Weights of a small transformer language model.
Size: 9 layers, width 128, 3 heads of 64, MLP 512 squared ReLU, vocabulary 512, 2.2M parameters.
Architecture: RMSNorm before each block, rotary positions, no biases in attention or MLP, untied embeddings.
Training: a variant of Adam for these matrices, 147M tokens.
Each number is 500 + 50 x the weight over the matrix's rms, rounded and kept within 0 to 999. Layers, rows and columns count from 0. Numbers have three digits each.

# layer 6 attention value, 192x128, rms 0.109, rows 115-157, columns 0-63
511540481443483476458475469507461429536489460505567454450492485511515480510521530470476452478473469517580526535440539500520499503472468565513500534480494450495532515440444476463555487561433546
507500504520431408496537515490491485462525415477450470494504542476452481496510461496516502493456459432533533525559526484488514497469508462504500519545483484509486471551570392500441481505486492
578469515455564533408435585385445529524446586472551540521508459480530492475521581476494498473504482546516487501425576436476532484545507470461497486454484543483475548522468541546508509436554465
429521490497427499551436506522521473573491448479519534540510532512444497467495524462507444513494423562503487546543565441541494486465536588478463476484423503453510505445531479536485458578588477
479559505492560458536529432615494478503461563517528601476506501493517527436474566498535494489587603566482523481553483451556521468446569512496469491527522496447479483494449564495558493510523493
469495489491541459412564503478447536547493530527567422481512478518508454481546458511477564535564542526510458464588451537521453543448522403527531516499489446466578478511504571455515512498475502
545423469473524382473416497466562585491467521466532528471525515495498462574562473475568497457506399480461548571467555529536492590500527481468434548611465494429431435529531433566549530523532476
486470448466579520441486520437449527524482492494590507550433501500492507588498509467502458441450420552484494549495479591483562470515439503478508474490460426397517500508497553517557541484488468
515485481548483497470481467482537423498484557505555457545476520501499438505510476502535489544532523487409457512546466464493430525504461485463513534552502460473559503627582464427522472491469528
511446471560540466440407591445491492497425566480498531488455523447493487431514537520518504541499353417529447545440527439535578536516577532550584498453546484519503488514553500517502504415455471
580423498490507489414518531436482541547572407485484492532466529519501401436530477473435436494508534443491417484420576478501434472514467450500468551485448529513474497538469453512455504477512510
549502555473526506483445480464478481498506482502427466501436489457511487568497472513531458490533488497514537451515494526520516516533434515474443464604525494487587519555520504444513511539526464
542499506528607509508522508516494472524456492554423544470499523518476521449475521510505491510494488539597531498456479479529489495506542529560506445466512494495421484513480447528455541393529447
502494505549496444506448516406535458468580603389558608532651533466489656355506467514391540381451495578507515557464569567511480526495500594526447467524560514509407516529674460425574528484496536
529458392445555376480441532466516552500400521505567604507521516494449629551480506593463478591486519500459521525419487539498429540481572595488531364494439513507465419541530559561446515503469524
434536535593674454440498577526456469529488683501584560595391504542507561474508496511516472575515399515555504383654514454503463561513553472485470495537547548481501585390577403619459566572448501
448473433449562342393469565431365508511464526529485501540473543488542599468516618507568422451518472556540522549446446459423502479372420541550583441453568476511516490490551432498489568482430417
424413521503412390544423544581447529525479578374631461596455528471496409510543516375543492512583457482565498476415534423484567540529559397471529651475504517525373623467442392561460464465444453
514458446454548400587545463433482508467539611513460547488439440530493626430521457458525559536478397465463511527605521476533562438587479642493539515409495489594578470445565533495473621505555433
495431648500512469395534551449568574469574374499557407443474459488474421515611535363427596529504559517484517510486473428494285576552511474485598429525524429639519461442469528547491473500620542
494560588367464460411730483585533454514519432430479338428520489519290534468499493475385386592563596530439470471436494467496615479480461641490530467459511429591473374471471548497518478466569488
548625433520731497493558562483458521515475506447471466473385463457471558609507571512573431440513479466572519516561504337474635574557491600494514455489478473627436487457484575523500507460521547
494440553534446456542485534595487565420413456376552434380446502528342546531464536458530544517534522502548516502521493571458570403404447488478384598547555531567475467336380676578523456553483406
476493577492591603444589436716454293343543412423458373386524468505563592462538462430319477540590572456546503522488459599502365485532518563444402486621518560487515470606501452498484604551472488
512616601327480499406386434542508512526346536560509400492472586457491512562530382513428512411450551431526489470596375487507386480488523412528510599471608470482391557611550433458521523610477595
476504478397515608378493497438428506520487503678448493507436525558450456512373438538559582539518349523611517527567483474506472527458491475569382519452622439472549458436528597545476581501436436
445550555481465458484410412414619449444460513437425442444561413475506365572473556559529719493517500531495496431615584507545421546502436577568601593546543477484522450571435540423442538564566473
412425551566378566500446531434497502554686510494497487454581458502598558393375303506557477452442474546556493497523496653483513568488453540527567606503439504379476510485424587595498620408478440
507465575433582531490472455511453475579518516586599461632432450439661563423500491595469510539558560642500438472536489477524593459456476569501361552552467497408602535459446514499559481511422620
407443440572530565474460484512572603438494538487384589438503444506470494607409559455522482412500501536611493521534472570439485434490501580481407570417608483434443386586580413540453534392434392
621594436545504404488445419497505565577441522432433558405587488485547375336513392424499376520487648579560489488556494599488515646540566540487452537511481549580550419430511473466503530601494476
564416593556564549472522580567554417574535481484267550508482457462490384436451375456344431605487399593582493527455446480525548519485500677516411485568487541569559485554616641529487517417486391
575547501556561548466430510541479497462570433612541547461391514505497495491588555491587569405553531571602462479363513526456419563449531373578455436381507502400534583489449530506507561427390593
560416461505531558461497491473525441553529398567579462586577504492542431581463476455588429656472447382582509478475489566514640512597467496411553547539413492556534573591486554514481480434445532
557436420597565407518544543480426523394504542597469615482483401459526438551383503494441621446512442572405507449582587503515588449571470456468431595501551563497640488519461526493522574596523498
538430489440413464450332590478609555469399445486610554532397457492391513523528598568483600563473510582465494491405580470477634458479593616457463448498552558496553409502578322515470648433602668
535519427510548480450535524543454451514435506584462468476471483560478429484601487591462543485493618490507493517556452603561413528554498505516492451596438510553550441447548601430431466346485380
515525481671432496400654497542423471573475619517474596458564430506514476499420501402491532380504481567459506448465468677459552474457474460457595528393556498401528546476512472562543476371535498
503556466520534523618590477570606517602548467310469567545506562461408435533494453522440319510499471468591487491449559496556587476338451498544411455498374538523541472553473439615506543492527508
519392463602547446539595460611445411539523483476548636434542463497552509609429604510475496345482478483375520591463441469515476435468484642405538469460507541524520626449447352567482411493507449
476449454427537604514479541444500463466489375486580554468467462463418513573493435353427274369469646444370508587541593391550561395522517473474423412520613490547616568654524464551522662415523392
466444470470561438480541423484529539523527461435429375480646487540473613484625424449434454593488630329358495416554517367453440447532580520441568525459459550548413413513442464476445556642502532
450490445450530479534606538484446532338620514623355713536350460515407469517455528634478419524465354657502510468531501538488522476652442425494551481450537573566504417529585510542496485390562537
# layer 6 attention output (transposed), 192x128, rms 0.119, rows 115-157, columns 0-63
545470503554503472511553438461522574544494531516464454522474564473474556519484522494496494508534502530505455473473477447498463511568508500550507473558530560479503510515481516539452494462438495
530558540460535514510475540454471475504508539536500457514551455534455486502495532496442492513444574464468460476479561424495548487464536456479485540498468554564485506453494512515485558539433511
526492521423485499479517533515529482533521487470494534459524521521458573429510421517523548557490461471484525514542423491515457474509490552562506509580475442466514498461443476466480482501555525
542489454502582475553485528445508543455522532524447441494466467484483501540504509478527478581464505502487437435467467549460492501569584396540494477530540520523498507576524441512503605499450499
498450467483551496540495455482508521520566482502472493520410511468518484527462573507564562459523481471579639553529502513475480501513449498492498424512513452481487485555511527536495450591511515
470467493495457563485531458429434378420481488488451520540501422475532532551462575509517513480510448556507475521522516509490548469521553510490504531479543487410443507558416432548490501483553515
544574495445504489522554499498443538528480452549478489482514458565457521500448470463448545532522503558458662522510541516445434442537458526475457521459513540549507505501458459504481462598487507
527398434528443461448577491491521472509497483482452536433537479510527593402526522506453496535528502514458529553474559437435447521494566553555473508534520511470524549543488462500506454443544518
525496502536524519515567495500491420522418541482470598505482449493517482509461498469445517446487491527469387482531533572437502494493513537481489521440534470475467565492444445511488484509501496
535605499493475476474485519509486537553571503522470560498474441469445560448469485517464539522493541465524310528498490472482444532465481503470522436477449450462495517513530538436431502534482541
518554544508552492493567509531439484502493459516500462551549494517464525527452467490505553458531477508469332477501451484521483442468475526522509570494517479501455493487444456443516499555478494
514574517474486534492534556503532445568446459523509508461475521578473532499480514454471485524405555477450558468483581525490495499506519526501496545552477537477530575523551507521504502500517530
455499497437456483503443538496500511491605462528517412515475468494509536447538577488500488449459497421495517517515516471450527478463485492446501475536503499546515514506542507469503493555566522
517527552592555401416468581522499603472677450535492472484416420366629622575550513440505498444514385483456557468673500506510364513414546570405549514470526612544554349528516576514383626571479603
551482414431533589536450527474496573489470431495465500471492469495551524500451517456529456490453537486508529526520445579467483510486428463383457510482488574563601539512439401494541542450587461
497491478482484488506555475420485515492422432480528566485633480423500478632440703536540511517455485537557472546327494491612520475595424641726356508495508426445534529444370508539498347419509451
379453616386412434526341405388449517493473393587478474472402394549436371580388496486506550419432451535592513444459506560458422485428464616517522605639500400434535516508454489542450455430614712
626498619474469492505675359491547499396389536669438497429515532478565490491567570576411628467494417403466509486450544522500431329561495459444429538515538467487537548474503498369500472560564357
512500542500494503564578566442464560467454497488483460511537535483515604388502507459455430509479418470513471497345514564430390685438455535452486709484442586483444534631503459372323507417440645
414510481447540583458506550565532512512476488370591558592550462475466552529441431464390564554497538404441498483379470504492479550453484494418511516402525508302522534583530506405631660520614513
354506535547362518395429516494544484471544600586451467631422469550498611494526449565328400538433417383580365470513327497416413553486444424505419441536411537472465556527523604544299490606475556
517542466447486505530490610436463468446497512562380550563596467529481428638457520477518524400514461529546519713525450580524562611512624493562487586462383458402597628483397394522583429540468528
366631408550539417588591400487436459637370582653628484526393470493620484480507498539380588537499537444456493581483514484497460484681600451531491456362497599540482570601577290398481615468637556
453557516403392533384411476467655580565471637470551670637576536395508423500417468558495549553516552523469598542413453407461431524541507567432529543434458557498360445473540505492501508444564596
626442461501406386451592364341490533404507436419534665468461581496517489513509456541602421558519455524614550375455457551666442449678646421468417535526473411468634581609568596522569539546537478
508398605502478566501454529491535382531452564473519483552512512504520539521505493420577519560460514458574440468537554577430417502519458658584386442587428465530393458591478512456490491505500586
617521625480513462447595552462397529480595473537602499508576487620491543433451414552440505420472355428546565462476476490409544527569543589354378447497569551451394390539548648486555455522375641
553584449563604485581483441504579433496443494463413432491436572383475512509477559380600477458735575421608520316561569548422396526483428549603556507421496601553400421552580542489517521635444651
497474451519420560509395386512471544579487624561556543559451559428395555425361567544545455456542517522539429577384530608397366347653427453635585575498470598496373410354484459597502436540514514
445389465490506465545532508380519422510531584566614420604539526448348580506506450485495442434481394593488461291520621483533506572456445412521545469517446488529469417474448523526447499474516489
431502606451583453434570591484476586417449560501449472431589550515468522589504602493409548614636346516593445476547501476582461552507564402485461478540621654515503549393408606558526577499630557
540604500448385503379393425503566480387472410310517477608615482509533513517442475523572406474513594467453503411620481421550498627683536345522476574562526578559443455481446504406439513441512570
578448625537510564519531536497502475651405463599481434434583593418396541610608522536476554398500475494554504428596523353431341450495461534338490512405481454402574432454477601399536516434465343
589549446408448438495515604474453481428439563344369569540552490479630445477573474559563398459539521543436435470665461432461523460402440422653554538533500481538452481484544614360524530509558551
421556507440547642617483483574452431510537462591569356481544497597508534410484595573527555515403503468405589612365464516364516570573558584372590481521499552541369542443496522392554382433590528
349491425423550493511493387454444535452420451746549566561554480421499582468514387466401373456501536603518589503447503518496456707511364453504437545489540535376580422596546558570426554568382289
481397482503432574488588500475542556407496611455553499577598555474560601484395439482475499502448506477521411481582363455553478485472566524517423458562539476409458570490447340520456537473527620
458531460498487471497409510583506584469405409448409358404340627480611535500559554596618429526500512595416488457583550470449386492452390524439576400470505518477589543439536542500416258586574569
422530431508435383495359577415390530447524604528438541547395488571521476525485553504529489497544536408537541570609516553463476483573450471557444517528486551533470470450525489547464420496495419
426578503531512549521456606311513617592480565506482468521539582439510563446377337555614506465422514495415453506456601519407634341408471473512533480559556475508507544475497364406436514433440502
341541452467501440540482488582548470505556535456441454604519447400595580469554510442539583557445546370494524577483532613645650645410402668484618590554378472435403489670668335551575612587449305
384601505493453469411536652514481425569657483437499510449498556526593396449561457569364424448599480506557485594236419392461513484414556501689607519589452550600459522462415502603637427515487606
427421505518519637548414465364595488339466504479495452532503439440458539469513509346497504515510473554371528522514398469437471533485446666521540452502442517494496534508374480585406335487468494
# layer 6 attention query, 192x128, rms 0.0889, rows 128-191, columns 0-63
496479498451502465566506509528483487483479495506466495513489471524509471485525493507477515506474517469504480508523498484454533487493494488467502540481473496497511530527521483483509537495514457
516475450542535523453493467494507517507470499505506509481540503510481534480502476502502528534500506505491443511477519512516503510480560493518488514506493479498483537507477539502511469515495505
487521513521497520448503520502505501503536502489512527526482506466505481483509494477505495460516502516504538472498487510508487507525498521492508488529492511500492470482500497481511485540500538
495501541486466438533490521493494501517531524497490487523487519484506441488484515471496480446486505486490534472495501470482493497496475536463532530508503535523503503498533475464522543499508499
504493530488493514508472529514511492534541517455513547515494537484515491509495493510489498499523489498512512461508496485499488492507478481493517541528506531534493479486473484492503498489519505
501533475494503492490505488496532509493502491532498506501505517499499483469531496474499466494494481514511483481523489519487506522488514527505486519480514504503466500503478516496471491464512492
465517487552472527457496449483504488518496533514525502504514532490494524515457513449487513479487521518517487505506542496500486480490521544520491504482489475500516515507447526473511463508469515
500516483483509507454540456485509500510512493529494498515506525473508517485515496501497484539466516482522472466516535495483489519534501524499491535459497497472506548502450517506485493491515488
499507492533486541483467488491487492518505531497516502499535549494485516495494523491489491502481490525494463498506535494527524469503514521500532463496519436530507506512425510495494513504448465
539483515477526514498573484479513517518483472530486526472520473499527493456498482490522502513505509492466521481508462542545496499504527469496487512491487518485468460451537472527507496478535517
556522517510505470483491489496478496484518495460520497530523511496471493515505512481489486537450501504508492505514545481538520494508477465473508520484510464504496510453454465529504526498456491
444500489494510525456503519532489543479506492465491499471481481514516488499476504522508506497537499485498509523492508534465464484459531509522501442498495547520501501554510560480529489499551531
466527502480462493546485496485506467492504499547498479505468496483480484509500508504460512503477476527502460525484478502495494511539481509454491458487517468471527510509482493440485526522501459
432530518557538508455553542477469507484485477506510469466510556497487476476478490461511498520500475468509522523521555491522479501466509469499448421510440575513416487535473553486498506471533530
517467510463543488637564491418526499501505463539459508560524498547550512460511480396508557502491482476426554475548587485588534515527476460469429493554445515492442428454543466549490508497501537
473566470583565480430631585516544471493512403402619497454536478575413488520524511511509471449453466469571520517499548446495548548450456386539530512494456381499424530477516510557493458498496544
497480512513524512569457523550470509513460459481472506559438492543482461467492555497506513586562534468559469567496552505517527509556465516538520526395450585526449507590518468479501450474539533
557548615497613500421464510407521551463505593666595512424321486498458505536557441578448574509574480616474579576408378460549547565595518489437595442554575454429654498448510513500432542582463487
592391473444590375454658628541554567491538608594441499476393452459424404546519390551482569424492485573445433469508469378536591418634544575604386476463600384559521414414474487423580513506552364
426510376472432350553504441644575600462389478407532614523526543451437412639411504525388445586391435494505495498600507464473574450384465532469499487438520458600430540548474446411471392513495558
510433403513537528455551563483560474541493528500564618536484593480447481559401441535547568452580443464501387530572486559544496530465428274516455564666512563582585448519515516598462514627473484
490545449488475342471405514498379514498495453575495631581474686518419473470595653571585439490490423427441534549526444545436694511502591469507463426485524631518443500431529259488474494512440564
510607498498587499531514479411487478420496516754529484508438464472537532582520608520428450566417404523327508345596601519535411498622395379456567645443431530678498507347541525526495420528441455
367440523638428367435453517508528491428501603536507455486544490390462501365529445463525557424380475587472475522584548601502527564440609512452567514626559530526480449554500470430531429469279560
419397320468423484408649455443558290481541525493517547491414462584355574512555567378479376492503502527531459549475498584508525370532577559472527477517559472583577332466468598636432576470480547
418502426567453367475501514579497480536542517487469417359473564553528478633494442636459447486537460493529493608473537614544407511579606459433564391413404622465487444606521509558529425583506625
611447497552463469518563433473510471451452476691551482367596425555412497459519443481536468476449588446620493740356471560478421500404534429506452549590423586570517646522408649499576470441412495
578513671449506555521310555571547561487463469515582446582639452503392756466567486529482566414484489487453519470514433392452472424536580471511493461500566441483434405469413493594566494441337562
522507604410412514552294581479554550601399485522471549411372459473453520518465546447510520473575567500509527571601645619506363460566540449431578312535427501393405518458468547557477413467423522
380527476455420539374426548548405522549345398648614344480439447436500483524552500488508530494522518554593468511530493506537528615485434305519453570421489573481413469502436506566541451441475336
461447490557451573416428482438584464508656401464550550485540538406501475449413496485566534617612532490663603466541473428378455499525533469366472444500624452587543531639481581465455516511583601
637521606580470463529317489589520392278525618533594505431554554488422538497647697396398412453407556437435537387595559593473624558524465458513497631417504382550418473459412511649416466419585548
460531569466448470555508544508488462489525508513494495514499501508520476516513532506491496483493482481503564467507501466496466495508434526468529480505530506503518472479500456512490529487515503
504448481451495457587504505507462500500472521525472475501495488528499476490521515514488510512479508491494496520519487472463505493524473482458510512465492492490522543547519496479499510481526462
483508479558521556428494477498504487529494494478534511474520506479515551503497467493496511498515488522514484499486502528530514489485539481540481477529505483486467492493477523544521447523493553
474549529551513567440491526494496492509535540495540529490536494475491491491503509483514447481501508518500498480511491522534507469492527521529493483529533495519494481461507516511526485525515520
499552487530498537442483483495527506505521508519520523496498523491462473477529478478495461492502483513513463493509479526526525472470514501507503501485529475523480495471470506498514499478513466
488519526527482520465491459510495461517529513506526523480501520479458487509465501481497526468501524512499487465487510532465486495514514519531511480488507473476530488508475494483533484531504494
486467520487500496516474523502465482504507509472494477504499492523493530529488529528502521483496494493503518516499491472477495467487505499477498463525508505481542482511521488485507512524497504
498504504528469499513470487474480466505502539511504490517519524496501516522486538494510524496473499508509484491486549476487507481522494542509536456490493488503562495526455510472503496516459478
475484495519504478543472504530474500493498500464482482489492493515493468510506502527489490487520478493499498521487494465458493506483496476495513466507497510511508486542521514472503499515491506
542512495509497501477519456467494483521511482474501512508503530491490492510495518484486529550450519496513448497513528490512518499524479492499506533469510478495502529472451478531486514491505477
479503503519466505548452536519508451504476518515510478545502532497453510493521533519491472485511471503518499488505488440476517490506461512461500489533528468471525518530500488467453501527474449
544446485475533477523546472517496525482469487523448515481543468510522505493476478500521517556476500487484514517515504505499485490499512463474506518490481506485496484478528463516555506498550535
496506508484491488503425450534475531487487513550476493511429495533520474479488539504499514580530518551493487543497493538469492480541494587529530526451506589514551537570534506479494465489537482
493485433474486481463478508558560530493480510540480524498538519464560511536497498561475494514504537527501538539554454508433508438499551566546525502510524478517492517449440486447547466499488524
523528498509479512525466491490519469501517471560496510489511498474491492486512472453469512459465505550503492438515474485577510505480480566524490515540524472527474492445484451509479511481478479
508546550483473574519413489476518481494504534574519498488455514489445529447519483494517545511518476558490476475480450533503495541485470507454491500540506544456555500521529540522417534480482462
560398550449539418558413558687487509488475510441494569481431504524410508487398539560435635609574533508541533471513522473468499584485530517561517577496443586541506444547604471508528472457574493
526491427639610575440552606503488536435346430505567563465326583543540551548452510546504573591546438457589479613507533376422443454536528452492546494538392442423585489484459541468495412514521504
388411565525531500516415597517514518546564513593566454587592490483519387445450558522550430634567544409394481488602518547556561475554467445587424478565495590478371470521517591441477507466459567
385441570399626398464561592372416454360478404497500442423402530498614479532406546374473488399454522403423524532516634466369479488494488502538512438495355434640486427550541528482567512436659569
500359530414689505478449447552627508522482585502499644432519453543593488693547425623532599442573640481519531450637530593466425485522548535665587494548539533514557498556592333402448448528475425
457466501392578517517552489487655499490646372456490462512520613519389612456464418469430534516377537425552471566481410673564549519631508476454557555518500452489366509600604447461422447349399506
437478370481540632587405451457526417588522598651532548482529584573600472457514533476535582553520375559528488544600416560481409511419488353708433385392512463361569495453429547538482412399510562
465473422525345520545632347573483524339580606605600552309461546541351547520414412514548406566475501533632572490628464434461568541531479507433559500524483575378456356583468442473437549368615621
420562512407559573523538508489473432591463530467514373566493495532566609486569546401539524621397535419654543510503402405473588486643668478481515460450539464513344386390513421505519523665615475
441555429518574667570516574448608526277556567429500572388484403479473473487530419567593333478428534400496519392502556594458549371447489576494262498563538542372435419544516557511508510680534495
553486417470385520554568580362503466467349536582498432616379499369501567464583535576625649587362597528592468481500498428499617547460512538567567422649509469451452535569551467479438434592539602
540488519547486418423480360430391764517688521589567497605474481502481425434436536420527364594477565475436648578635516533444531533707470525399467409513580562597546540432471487592464601562386487
484546488460549545432537445633495616465494444420485418557324502421549530305526451613497410532456642470481409515456563477597514388500469510454489420391431539528500626529539536580406480378397468
458479530472658509539443523527361496582516593454482421424424514442482639550455426564570368556506522559504510440592635313543572511455485460520596402560505518704501589464389493573599535456384513
456401409522565678516430476569382494404464466590444542409372572491498569556429479328357470335566559512631531506426509536448508492488476496409393544470521536629511535574524365469455536429448510
443522572553466641470461541495433451566435573394486414547603451609467530482538488545514510408543483468278558553494540415470574497389597455526579480500493565518451451520562435490487494404559555
# layer 6 attention key, 192x128, rms 0.0885, rows 128-191, columns 0-63
525498468537542539417486481499502540548459527486518509515511532466501511501482508496528428467503454531513478527485499532481464475500528486485517554518494465536472474529497496484481515501490550
522513512496491541447473510481506514566490532483536499491522535480493523523482502488504478472505460521513495465521502517499449469454492513461507501528483484515499471507501469484482521475455504
492501492478466487541541513491493471457511478513473501499495476528494528508533493484507527520472512449496518511506531512521523517519483511526513453475505523488521546502492525557514465501500485
480507474490495486531537491502501491448493485544485508498485456527494506491524516501520535520496531457476511542502525527518520520560504474527492456465507478462511543484521537555500452529509474
482497491483526492504524493468478497498484480530499490512503467524472518501501539511501535515475501437516496508506516496511498501527502508510477416451503499471517511493512547512476472533508464
501470475495491494540536482511486508506498476467466497462512461491523502522499473523514518499472503463514504487482498463524481513509487474541498464497474524508518478474522480517518482491480528
507505521517509509491491489507533494523500505504543524504509511497494466482517512528505452514475504537476491480526473507488505476461500465450516536502518490496499501513510515502515540466490476
509470501530499489526529463514468523519495473456506504463529454481503470525468477514498482474502468491510497471507451497501487497471523457502484491547499494495508462493549457503538517476488509
525519515503525482497482510515535494511524515508532506515512556496467485484473504490471467483484472502504491467492479550488512504469496494458490544510519484486482500505493526486524520446522485
482465511484485489512488480495449531475498475496471498436479437498485530537479467517518553518526511457525485477510532469504458510503509502549480458525470515510535472492500441500541486502481533
482514496509499476492535480498480500516535514529508538450535504439477509529487472480538481456457506472532440430487511518524482515480519519528472512565475468526515443494471482502550511476492539
508540481528514512505459480501528469478488508540512486536451536543537442486476529462491512542542505534464515539513469499461543499470442514507537558467498485518466566496577542567424482518525437
498513465525420500521550512475493508475521460509464514490502459447545491465524497508540482467476515482473443502511559492524503544498563540515509490499513509535461458508500508550500477506485517
537506539474541482538458431506500454509485510497538445540541498492523507539470504472477434464502509473508513525485448463551406474473460455504531536536555522504502498502579556487497505461463478
461474542499480522492469530521473512471522490427516521481504457580515487494550532498495516507513483510468545560544494485497507510488453437501506463498515558475535487514508523542504527530524516
443486430533512504527449578510486527495524489440454511406455466527516432551507490423449519526486486493554474438571562527499529507480473495535428414504596442526530499434444475515540555550513500
433559445570429542508566552463400511483523399485460485424457354500581499533504463410584558514568531480479395486573528482491532512524530643526496480526564563460513527503586535586451516623529454
549531516455469426443554482464437486560596615555509455601558412405443545550502488563463537480577581554398567481351532549546520483510538385459480475462437442526403502471639505453471471576505465
507577400529586466578534562495444483571484563453417528502515539537486550615532334553445620524468538520638442494439583597628495513535461529457458428405654313557600444550444442453478594666407543
467561307387467468531495421512469626528513446478434435551363468401456633539416419655480515574469440540502332456517593523395524604456497321475499445576554470445478556493341481387466453504468403
587521491433477487542512483470449428445574397422444456537456504512596473468441497545522469496485513479529385424423446487479406561480484363291530486631499526574428532538635615607613549431467499
423610421504475563437333429485413426520444493469289534491485553494522415550520630502476510487418493640375628530550427456490550485600416532484500443594461550581385467616391485498558558563415481
487604466386519480547515536347540540569546552540615361426622378503470477417333556450468487643461546731404529500372623505560362482588399542478441529468488489557530594602495478498549428482453503
406572576524437504465551481366431396439458501561343530487533711440507544544503515530495552426405527632463470429417558479577522536473562542610477570545555421509427422469589584630518264528430556
539541351422493508438539363501518395610582490510432510407509618548480526456471453541594471424540501546601381520516476533556437318508514554429538530457372349470487488438523442579376450517447538
462446477469489488448537636566555428461523638485552459449463522472477434518470504596516561419544440507486669580484423511424538508506393498655581560517456557507458601594539409494627374695598502
633458449447563480522504437375541431550536512511502436459528368573364469529509522520464513519474427383535398535566386502501366498461629574540439434575509591419548618572467354570529493455505437
486495506486483474539466439415560457406379454515584542592424482436368480479403523528499422461401551465504547501636330553564421510486396593632566490389572441412615481427500465519543578492479483
479402574505554570454577527425641560582423527572446560505426413497398572290456507535499499384566549473420533502586684518455498523663436448503549428538489486447502587520572521492429400465358413
476513445391540514582573590595585368457351457490574473432577533556510529464499559458503624490513580666504413405492482505407481477578410367526429495432559546518439587472608535653471499444497540
464480536486389402471449618375445404497704411453520577461477474497489583412576657560497456482590459441595615568319547505404465450367486503375404599451533456438562491488513557588503512519637572
622418636494527522469489564658379507543488534561529526458540543390386538493451558534477496497343553428499545516557618441395518625527523511578433525402386449514512476546374480598511428499500468
528491463516540472528526467499494521469503465539475532510470461493486478491520486508512517509516544483499491537503474500476533517523525513531504528485494519509450525512524523524504481522545517
537497508543552530472482478499502528525476496491538497505509504469489495494482494507506464483513492523498481532502465527462514498514557499503499546524469462507463468533536485489493522517526541
534516526482491505492482507484495482534473511492523479483494525498496501525508506506502481494491468513486504474527527494489448473465476515462486508489480502511519494482510476469469543458443470
499490493464465487537506502491487474521502498497498481480477529511515532509519511495508528500501482478491543452512531477476507499487458508483510467480511522500528527507498499518483494496481486
497481491487504495491481484497490508538494507473504487483487511493521519528493485472501505502509479521495521452518518460498480501466511500502484479499467514493533477526490482505494528503466528
520495491515516516502478494503524531510472509512528512509517527505499498500516501500506452496491494536492495505522500506497520485447512499466503547492489497516479480537535531503504531474507475
488559484523507517457463508494533496490488518547525485556474539514481487481497532488493483497525535512465493525538520545466520489520492518469502540480536499520454551513480562504495501517512451
495532490510499495532489501507524473517521505517540487532513526513491461465536538479482463512497505542465502496532482522452543475470483492451514524497549476503466543509498531533490523485530458
488558499494510503530476514478557466452516524543497471571442514524484492467541558476489513521507530512478490535512502534468536498500476537493523523476533492492471578479509562517471467530522449
505478487495481476530545452510464540495519500473503515474542461467507486493478479520502487474478462483501478474495512500539495532510511456495479488485491500488538443511527460500532488465487483
508541505515454478540510478463490492458547515544499505511482524504506447490483495491477524517508514500468453492495561522501537534497451513470532536450508474525493538514534507539497441463518405
485462522474504537481483495511498534473483488452497481454462428572514482469506518526518536541551495514451526569543529502483517488494530483513502433466506557493462492494513482525528523544508526
486435527513468497546518520499524475480518516511425487583475538546476524493533460479448517476508509494490571542490485506491506508513487498461513507500505473475544523527478538470487482504532513
464506513519538534521445516525551473470514516503518491461499466552573469477510570416542438460495491487477555531521579482457512531451458420455514442513536504520457440502494547572427591543516531
510453587509434474436633422469470523556552537467535454472535466377520561508465512489510409450504531494498519386514648474512480486564552418417520459507427544391474416558434491439554543462472534
492558404461532493500480530516533491541506393449532525409546463454533442523478553519508546592394527447560464532527524483496514489440494452508459432472533429533482482444449447596569521532474413
531449537461512490522479473499582468473439542502533486533505617628441542469523536552369519518496492530535597593520378539558526361525458466547526494437487513457577522535455524458587444406489485
523490578598497433464597465469577604550492503436464551602522659500415375490423452604458604608484604521542621593470400464510513542567459493339543396522421309467539587517529439646429578478534464
486447483530467469462585499622558445501539565606435386534466539452566504479486569575479454561552523492418393472530403426413585437551517597566405386525597590413501498494513524459482508471491586
508401470578473486574535434489545528493438527539490426558357575543578466376509484392406543514495599514505529420554743524442512453445595626529497517399493468563456446533518514480557468471566532
585386446527467459476510350468501404582571594424428610540575619545528544462543483606412455573615440542478469514517544581510456572484558407597463548616710488653621480463514472624448291513577411
551465447455533495535504407490550517552554455537603417578399674527520592466396489455478561487502572440580595562670448553567621623515487569527518521556385448534468506464566488576520439594504464
474405493419523506453603411408445385648448401556542471494505467586483583580529606491551426520507458448442426447584552582441437633517432510589556451504450455491491499501588385477426441573477548
525569541517535489578496367503462565511475632597510491393479685560497571459469467493484444370454375457588594390439622402374597599605515402494513488612456700407521354472486502569461545536591578
444417434598412528568540560461508420574515491509601556590443497572559531530560523507548424557451618497687477529507400480533565443719623531573501527441449445493473425471446503510607434480574397
456501663482523549493524604403565446510456511513429540472437554530421468430628533454420449475482475491489413477571418654417602364475455473447514535480458495416446572338516572409480495636563507
472345428462487486583522542503574541547488582545372472475456441413481592598629452388518463463334616612445484558453471521387438539574587485697426453643487479523367716561419500579513494448547554
549476518575451541488556403533523676415604530431415478626436578478446492505500535452590463540529662672453664514419450453428454480545452529405438487399651511311548502524524520608264597657535577
365410541464549456432574369476481588497513499513597413467558581307625474557580340595482559554507476436430335508474548524478511444588420444516461523370476534482526457471496432562502427417429471
589436402588493437445452451570585551550401434453470434488397490492560578457549536512475531438508518592470532455528557427408516504452392431463576493540487409588531466471518481565618554527397480
525382417512569505548326419389398378470458423501427386385594527420491513426506460461420573413652453553524619451560498555418615481569471502315417550466511452568469531499461461506483461554545511
537494498497470487495484474578481413451444523425623553603437382693456512551500504516482493424436497611383612471543582509550559506381579399506518505391371421478473482466514510663434519491498519